{
  "n_layer": 11,
  "d_model": 448,
  "n_head": 21,
  "n_kv_head": 7,
  "head_dim": 32,
  "d_mlp": 1792,
  "vocab_size": 4096,
  "activation": "tanh_gelu",
  "norm": "layernorm",
  "norm_place": "pre",
  "norm_eps": 1e-05,
  "positions": "learned",
  "qk_norm": false,
  "attn_scale": 0.177,
  "bias": "all",
  "tie_embeddings": true,
  "parallel_block": false,
  "init": "normal",
  "init_std_qkv": 0.0315,
  "init_std_o": 0.00548,
  "init_std_up": 0.0315,
  "init_std_down": 0.00335,
  "optimizer": "soap_variant",
  "lr": 0.00221,
  "lr_mult_up": 1.48,
  "beta1": 0.95,
  "beta2": 0.99,
  "lr_head": 0.00342,
  "grad_clip": 1.0,
  "warmup_steps": 200,
  "schedule": "cos",
  "final_lr_fraction": 0.1,
  "batch_tokens": 65536,
  "seq_len": 2048,
  "doc_mask": true,
  "train_tokens": 321800000,
  "steps": 4911,
  "dataset": "wikipedia_en"
}
Each number is 500 + 40 x the weight over its row's rms, rounded and kept within 0 to 999. Layers, rows and columns count from 0. Numbers have three digits each. The size before them is the row's rms in percent of the matrix's.

# layer 5 MLP down (transposed), 1792x448, rms 0.0729, rows 1410-1505, columns 96-127
099:521474482510526507470522499498559529483444466467467548530522495486463410514489529473452550551495
101:481495522440563529475559491513494552460470496521464563467543530499563528480492472470472454526533
105:562566504492554534489457522486608541508491502498506556556538545453492526509511431394468550498420
097:539536505502560472502500513530462546487460454540494604527467529480409509582476436497394533547421
113:508479477471502507601470493487489554432495528404570478452502515449543444492535467471472543499490
101:548567474485490490487481498435466487502472565542487476473513534535528476540508485532463454520477
104:466429537543475470508478482589574486495470573452554517475542518508566442507532486420481530541527
104:491495495579510539471470417571452567492446452553517406463480557420520515536465468515490515535543
095:526517410571556428453486465535512504502534499504529533445495495582494517485512515523482491517532
103:514468550503527551541504498588490490500567535480408532540517526522458526488460513459552529501512
080:518604547512492517523468470507595447539471492493468544522461454477568490562566531479520465519552
089:452483499501545546553434530541525508451466444483501544439497460468470436456494544518497484539510
103:531461576469573505523569501522442519480473461524522495590489607417540520509547499443529498472489
104:516449515558473497481526447517417491467500491506424512485563505397500480542524491433464476500518
095:600521516551604509579517525469509474485499561464529482472491489485542545523532454506571492512543
091:385512503521438490474505545510486492523548558502522419504521528508503492521450552491458498544569
100:579458497450487522437477520478471555578570485492505509494492525464514550447540525560504460458604
108:574514493553483488510561543484543442442518482503402484497500478497533517526516525464462570591484
072:472473498472533447547557500490506456417477547498491524535513502457528457422498405489576556579475
098:498524440486494483527520551439559486560528466425472472507506487489547546532507553489538427495514
093:517488563465413477453490504485535442469488495504478540498501564532481445462523456455558525490557
083:582553512514515511516481531517407552519483561523527501473537455497513459497457529524544519610558
096:470528532485594472527540512457499484495468517555544473417446519503478528526455438510475481523429
099:483561504474465492461510463491546513423488564482549482464520458517519491515511562461519451478506
100:475398520508596527496444509495565523504514528535467522517524516553539527568502435547482469509563
106:537546491442548479580535483501506438452468546544441508463487533559527538492410583540521470483516
106:554482497484449526477553489542507499499425510449546462522488562521518463511549470516451509507495
103:477410532450463520531576494522474626452466536445509474466495496490556482483518528511479471505527
110:529482454514515550486503522470489497539555504490499465478515540550538494466535531577517531483474
104:531521492557545495534534511543455519421481429554462548527492540553559429464494503502517447496544
105:513478552479488526511467576514401461485546554491461467606521466506508506487552457500479476534581
101:479514454462459540459497592477536498470513478487510494544484471521511530555512567545514504543539
099:474460565550424585492542502468513506461420490555520497517523531448460492474481533475442472487474
092:444566487515577554509478438489547589562479559487550498477516497543538512542470518480515470525415
085:501546484475494534518452511436536436513505507458491529435512530545515508543542427442494500586509
105:532519502467556522460546507462476557529550528476550446451450486508468491524509461526569585489468
105:574519467553495534534605494511531552541495508509493534535574570526536568510501445465491499515441
098:470495573451498456476488456515601477566561613499536597491500481492477518556529491494549537471527
090:478562492541496581567482567522491434443532451480449515543479528476527490491474475508448435506515
088:514463517466561469580439535451535462428476471517507516449503530504556527410450494553468465483540
097:511536464594505430489528580448526520485533569493536505471459518473539503562487504583443561562430
098:499526446560527491566561461533502551468484494538523489452459598488533604470524563535474488540503
103:547434487531558485547500546593481467511528499467456508553535511557488471509469477527530481521560
087:527559529391516492538498389448629470473506535530491487486488491509540451497527525561485522553451
094:508488445492520493476458573488545494501479474573439530482521519501520540522442517506501478524419
090:483481509474490473535500527472556465555510451482507553492489464518536439516532478580487539527462
108:551488466486499563580530521460580533466555488495502415561508585467508469481548555541512577532441
100:533516511509510550486437508463488584469517491542540530473496469541506462554496510537495559568556
096:489552504463500489507564497498496513507502514532473505519450527405487541454540471501538523498494
096:487414513535508501491502499506478491516467429497474566461462448554470513514580507558470526569513
105:496465421547488521540571474541519473476558472502487526524399504525493536495526449533498489573493
102:565507533505500521512527499421526579462496499503492482485555520485548513554564447481504487454516
097:474498478527461511518477455504517519481532505484506516534490421425447521534560579538444443500501
094:524507531536553521483561553465367543468465506542512503501457477531493520487542497489486506521488
098:477504586476477502492521507526509520515515462511521562534539455526556506557527538534453468446451
103:466565469486491405524596425525520457490461453567503533458517457519509523537459531524548558520474
102:528513476535488531517536461584492602520483547458433472528522451439460476516444514510486498477507
098:509567486450594522496449582529494502570504530549460463529523532473542541492475475449509483482552
095:532503566523501586535537491500421450514501458480465521532528471479463518499516463491490478596511
093:457484537483563531579486506495464481496527493477506497417500444532494545551492476478514476480515
107:475510520553460558460539481519538397527411502498498501556531485474510513467522411522486544452547
089:499636488502466479437519538455519488471516566495538508543581505497474443522553421504472570510613
117:530488493506489554491462497517546502499500493485502555455519461414510486469519421544511544560459
102:524466592483483573509549494470478534485538467534467478527454554506532565490485477517495471458422
093:519532558524481426490493502464573520562476492500464484547574477456498512485512465540518538480393
106:585540508529462500452507520494485502577474506546513535480463483493541499457515466447493551469495
097:438510501504477518501510471492567511449527495528446487513510518530492469473483459511484472469493
103:468456557506547447462540462532493536481533494556453543573506495475580519530449504520516514568497
099:550493504496542392468460465460483469510493432488556515548543516525548517500563459481501570523505
103:467518518472433500570505485385453527482521516525471565459503444558474453486532512470486507471516
094:527453542541537487530455536492583459447482511538542538516500522590535488467460472501522489417504
104:467482524547506543441526466548506531509450515512509579495505516537485499490494512471539516495535
100:527460518596497506511430484473510456469488506557471487504477537536479455501492475560530539528492
109:556500558528538514520475519513451566494443451469472485510506488493531491511472535493536417474493
102:478494495486448487511517563554491521502573509547568462533478531453487469507464485449506511535556
103:506512511503503480513501533561502482512511549487468425503516532507604449487447566456498493544508
098:491527519496489536530469542483488564440526487513423527548535465446533527513439452495498571505524
103:528527499470490532506533532486478531397446490542540561478510522561563547488496503498513554481425
105:507508464584485478514493531453525468498563482526556538582484590532508499504422481432498477426439
101:420534489461497455515482519544490526422540519496473604511519472470491483433459497395467493526553
102:469432527479502459504591471529488577514455528513481464548553492556580499528516571473515530526510
112:457505519553473538438470475518550419448512451504528439439531584492533397481510469511484461431476
095:505500534466466473508528538488507499468497511481528534486479485470588493481506483573552508489528
097:461461484510496464527597462522507410489518435536555473527536482512547468485550471573449490538509
109:504467447499560527474490490477554538482491424542429487447470488527441539502508497535498459575499
099:442550532494613489537478489549432543443526546508472539508508556503628481574521527666477548560513
096:551484560472507501447512467441447520486476514580404467490447478510469527516541383501462494509538
100:534538554539475515550501586479467480519539555460489507494550513509536587536504508428509456485452
085:487485520499455534575556470561518458518537491432545590504543532543514428553570461490503488570577
108:506563490569532512488487495455449464525442425451426481458526635487487471582539443506514523523500
101:487517580525513489497534487471514502453481481475564480496464599527516482544439529487546580468501
101:495527496432513541604478556477453457540500488503455514526568520492581556487569520507581558435507
104:439508481500401591472529567456479504541437446496506491472549587498490556560546452475521501576582
109:540503493440501523539538478484529477566536507462462461546483511440522484491549539544573488481476
095:542528471502463484463579464499537570520506524486472563500561519536514525414564440519531472517520
091:591511461489624472519484445437507473484505500493551571488488491527469467457510538497546479507526
# layer 5 MLP up, 1792x448, rms 0.109, rows 1411-1506, columns 96-127
100:419548505526562460457566451494445535519545437532534511500504456465484386515507559509465497457518
108:476458527490495489483516548510526537461488486462521524574485502472562478574468506527449527581549
102:405494540526497530473479469526493483543458541456480519511487436486548506437511550528517511495567
114:519483516476479505449545556548537542450459453500448466472517487473493463501527526505540479477499
105:544477498478556491535527499449539467489428495486503513523457539513515510489421561469438489447499
104:539513449565535486457515549509550466508550462514480556571462534481493591574517571478417521567560
100:571455499451548519524456554448549458415448554520501561569497477506526479491526610525567505557575
090:605525455479514482545543468512502557617451430565541555481495488442521459467512505568528516418527
100:425433520439444511487470566490516513551479546511512478448500502504525597517425462512441453544569
083:493445515517553472530503501461524531453537511470548395505487518500491484488504508525455479474496
095:498529520573516514495492488472545442524465498594460482454370515442482502491546535480463504511547
099:533499494575440459568424511533458544483564493457515522560506575477545448532478539507443538441449
109:495445510528506489508430507491519579500464468521479429501466503505545499542511507561439526496491
106:493554555447467500503552487545424475472507510516509484481474486413543560432549471550496517431457
095:500490516512541515486475472460515519523433445460559561416393545514442553542548506491524553518562
100:490501479520506453450463545399518541444489491468504537479463515491499433465603539470517489408512
114:493458503508456532535505486525522503464523477476514497452494513502527506465553540501531503447519
090:464473474539491578530498505583432458456484509513446473506538501553576437558574547489523506607488
097:596526490530471539511535508528450495495441441426468491552536496512536497525526494538514521497518
094:481490471496545537539447486566589516500496517381520598520499438522530469551479462506514552548459
083:495448561534527520445523457511561501558476562535501435511455530563526519566495475502526396427510
102:528465505446524492482479533441518511498510507507464591454440446484464529470517553570535537521543
103:557547492523503441491487462436464525423521498546481493496469547509523498435486530484518466414459
092:519511469439507486525520457543532561526580427536543539489411546526535442499541495489457534550453
104:436472426411509405462449516515500534561476488466520463570506490521524500461460561445513405535503
105:541564546492539544518506514571533506491482535535490575506469517564458500521546504553528458428552
105:480501495458419500503555462456528495475433514462560415438504497528480490493467498435503560513495
111:569439482544508404546516504492507492543479516496448442536546514524453462536461467531537579494558
100:550558545535559532479474538531459435552486491464474547483529474492540556508507494506474526518524
106:482536539485555510512481418560488455505466515458535452472562498512529484501495474584488445534530
092:445444445419445515426474453472501503509467487538546442530433458430519455526545489550494553527576
099:437489514563527503489528467510481481518492425552521443567481516581461487518496559451494550486462
101:474497532501435505556476465512551473525559452536505518556450535523513466542539520486469506558490
080:553487496534464469487433442490463465460563456528548568510456526558465573518468526528542475504482
104:545519539405451476557566550571503569488469522500487536522438491469459462558524497443527571499444
106:551522483481535553497505451459563444509450477532468537561488583524451455578481560481578515501531
095:483543508486507512488557463478489516556465539578457465405539502516478496529449573465515470479523
093:553485476470503552436518558388596464523476489489505509580507464417448476517511508481492534463459
088:528516521477596540454476482530471509518500493474467468473540507515470541494434457477546481466484
105:460493454454496462439464460586534417508509491512498463474444537517468508505500497525457559459566
093:499451563479500441511478480519475447448475579467552515528480518536484529487517494534510515474486
099:546541500496535530486458413541521500577463481505467460523513476517554564527494473527514475524465
089:528451424479547533522498490620468507498479541479539544508485526543531479513535486536471495543426
094:471553545444589462467485504497536561463467423466511511503505478519442602539550540478493484497506
094:523520489487498470532493468476461471475456598544503479539591495494455579477454509517447446483540
111:520463439492575512514468543504504444445550530611511478506475505548526551452503528457400541528450
106:519525562478576440527438492475559491518488496475440507505487577488441509463513507477458589542521
092:548565485541493544508555504429464463504449538455522561472429535525479435524522441512465503494534
102:516512559512519515482500541479445513548510556544542484530489513489478525467372516490518469427468
106:495439548497468562471417501540542510532522532453481460525512478507445513512496489466522572474473
106:461480502504554458433512488487509514504526522410536603487535421512455468583484506445525520490504
110:532502495478478515459515456473533482459542447443494424563517497435482494517504537562515538488489
095:521465451452497472499511469514509505424582515496492438533501519460559446518538443374473456507548
098:469487453492435511521499518541501466487468554428491532545485516509470494537483531442513456495510
102:521457513481545526505504491477445459554534542490501488550507489502530571477498529519444452538550
102:487468516509479533517433568486464523519468576557488442509471537567474498537499427509453547529482
095:415474519520452521517499488440472542528503484506503506445499527574498405546465470558491532499548
098:429495532558411460527499500556519541506512532505460469500491506465507461467464496534558535447502
099:448551490531527500495504487500530514459473489489496432486509443484527429468499556496492533435489
108:523452460550512480529604474548498507575536462456471534489458592521478534481504478580556524498419
096:514471470500447452480540434560485626557459540466445545474436450422567517473506495507555408551485
115:565473473557507514539481513474522511460463445546509520452547428495559514499443424543430548463502
103:463546542460542498445477522498544445501463441580438564492488566493486586423539497448526491522516
091:541487502512459553469505564533438503426489575454474527500522560470536505494448422478576438523571
107:489434483491539538462529558588485525532500513542543507464447525482506483484546510531412510450497
098:485411475457482545483486508436510479407486520467596508509550505566466516447552507517490469517508
100:500531576512426529543456593549487509558569412450546440435471526443500499567474538477466462461472
102:508515478553470497483489510457553522527513483548468548483471514518425563525441502447472553549501
099:471535468499427523490463574472534503533435495522561504444515457428492437481444453483462510469528
092:449504464517535510500543460516519481488537504449512491558512610527564524538534573456505381541507
104:544538470568525477471449495408495507472449523531494515429497412437546512449478559528482574527527
102:538536466557522499487433570476502544499525484543504514485463509466519532503497487525535518499522
108:506536458455563462543527432494527520426470489476517536517461496453480565436594470502482538532525
105:545429431512487473501536459508509528529490476495528515428392518561447460473490481443522506478482
097:525479563382461572501511540477511489532487424446481513527586545508478448390498523533496514516466
099:557468498474455561445498433541511539494527473430503503514483559562476447446546536423525475530512
098:537557537559545515457439570535533500484476528494498486467508532516520440412477488500522504430487
105:489469513463521496484505474508573497540490533511540560490522497507511570531510545505548517519490
102:492493502420492481500502478517500506539476539523499478523495485536591488536539490515465476459488
098:522472543428433424514405555419463525448485516507483466478496514541518497488519498539498462447491
108:491493467461516485512520479477566518516489501518488458492541517489460591545435537589487454435449
089:485470485464512494524546499499481501521504492554549537454446531535413500532491436447477479531473
104:501499540494566496545453478467432459473478467507530522446488501523477571560506542562494458494545
100:600482503516551541483537534509471514450561517476507475504454496479466465497480484463469436374512
103:472518455519550489504492557489470492489515460477528507510557490507429477502517491461498476523479
086:501565470417522428578488467444508504468448542550504512572522474499491558475493517583479486533476
103:557549480484548430505496526466459510426541542517553421549537499461513476523521469548477438514458
084:471499488557571477430472488519568463395513550537516468505453477496467492539519474534505522495508
102:502511578446504563467516459526434555421537521560520475464521582506478499484516498542461500475504
104:455525509571538504502448422505530526526517467520504502459565478466552453505540493470507476446619
106:598449510431497468537491502492475501438457458541494436479449479506514504516490531445606496487511
099:441475513581530500504496515493495474489472538459485486471528519472470497563557413508523541593480
104:627509443480523522481498479463489481461422500454520517539466488496447459479461464579472487601540
093:468462567513518463504520504485482502591514507500441505503463466474463454518449548493552511531536
097:504482501413517481454452498515505457488469528535525606473439518492559501487470511529493544587444
095:468486428520520437423492474524507435526465545522476443495509524517538558557475444534492600567538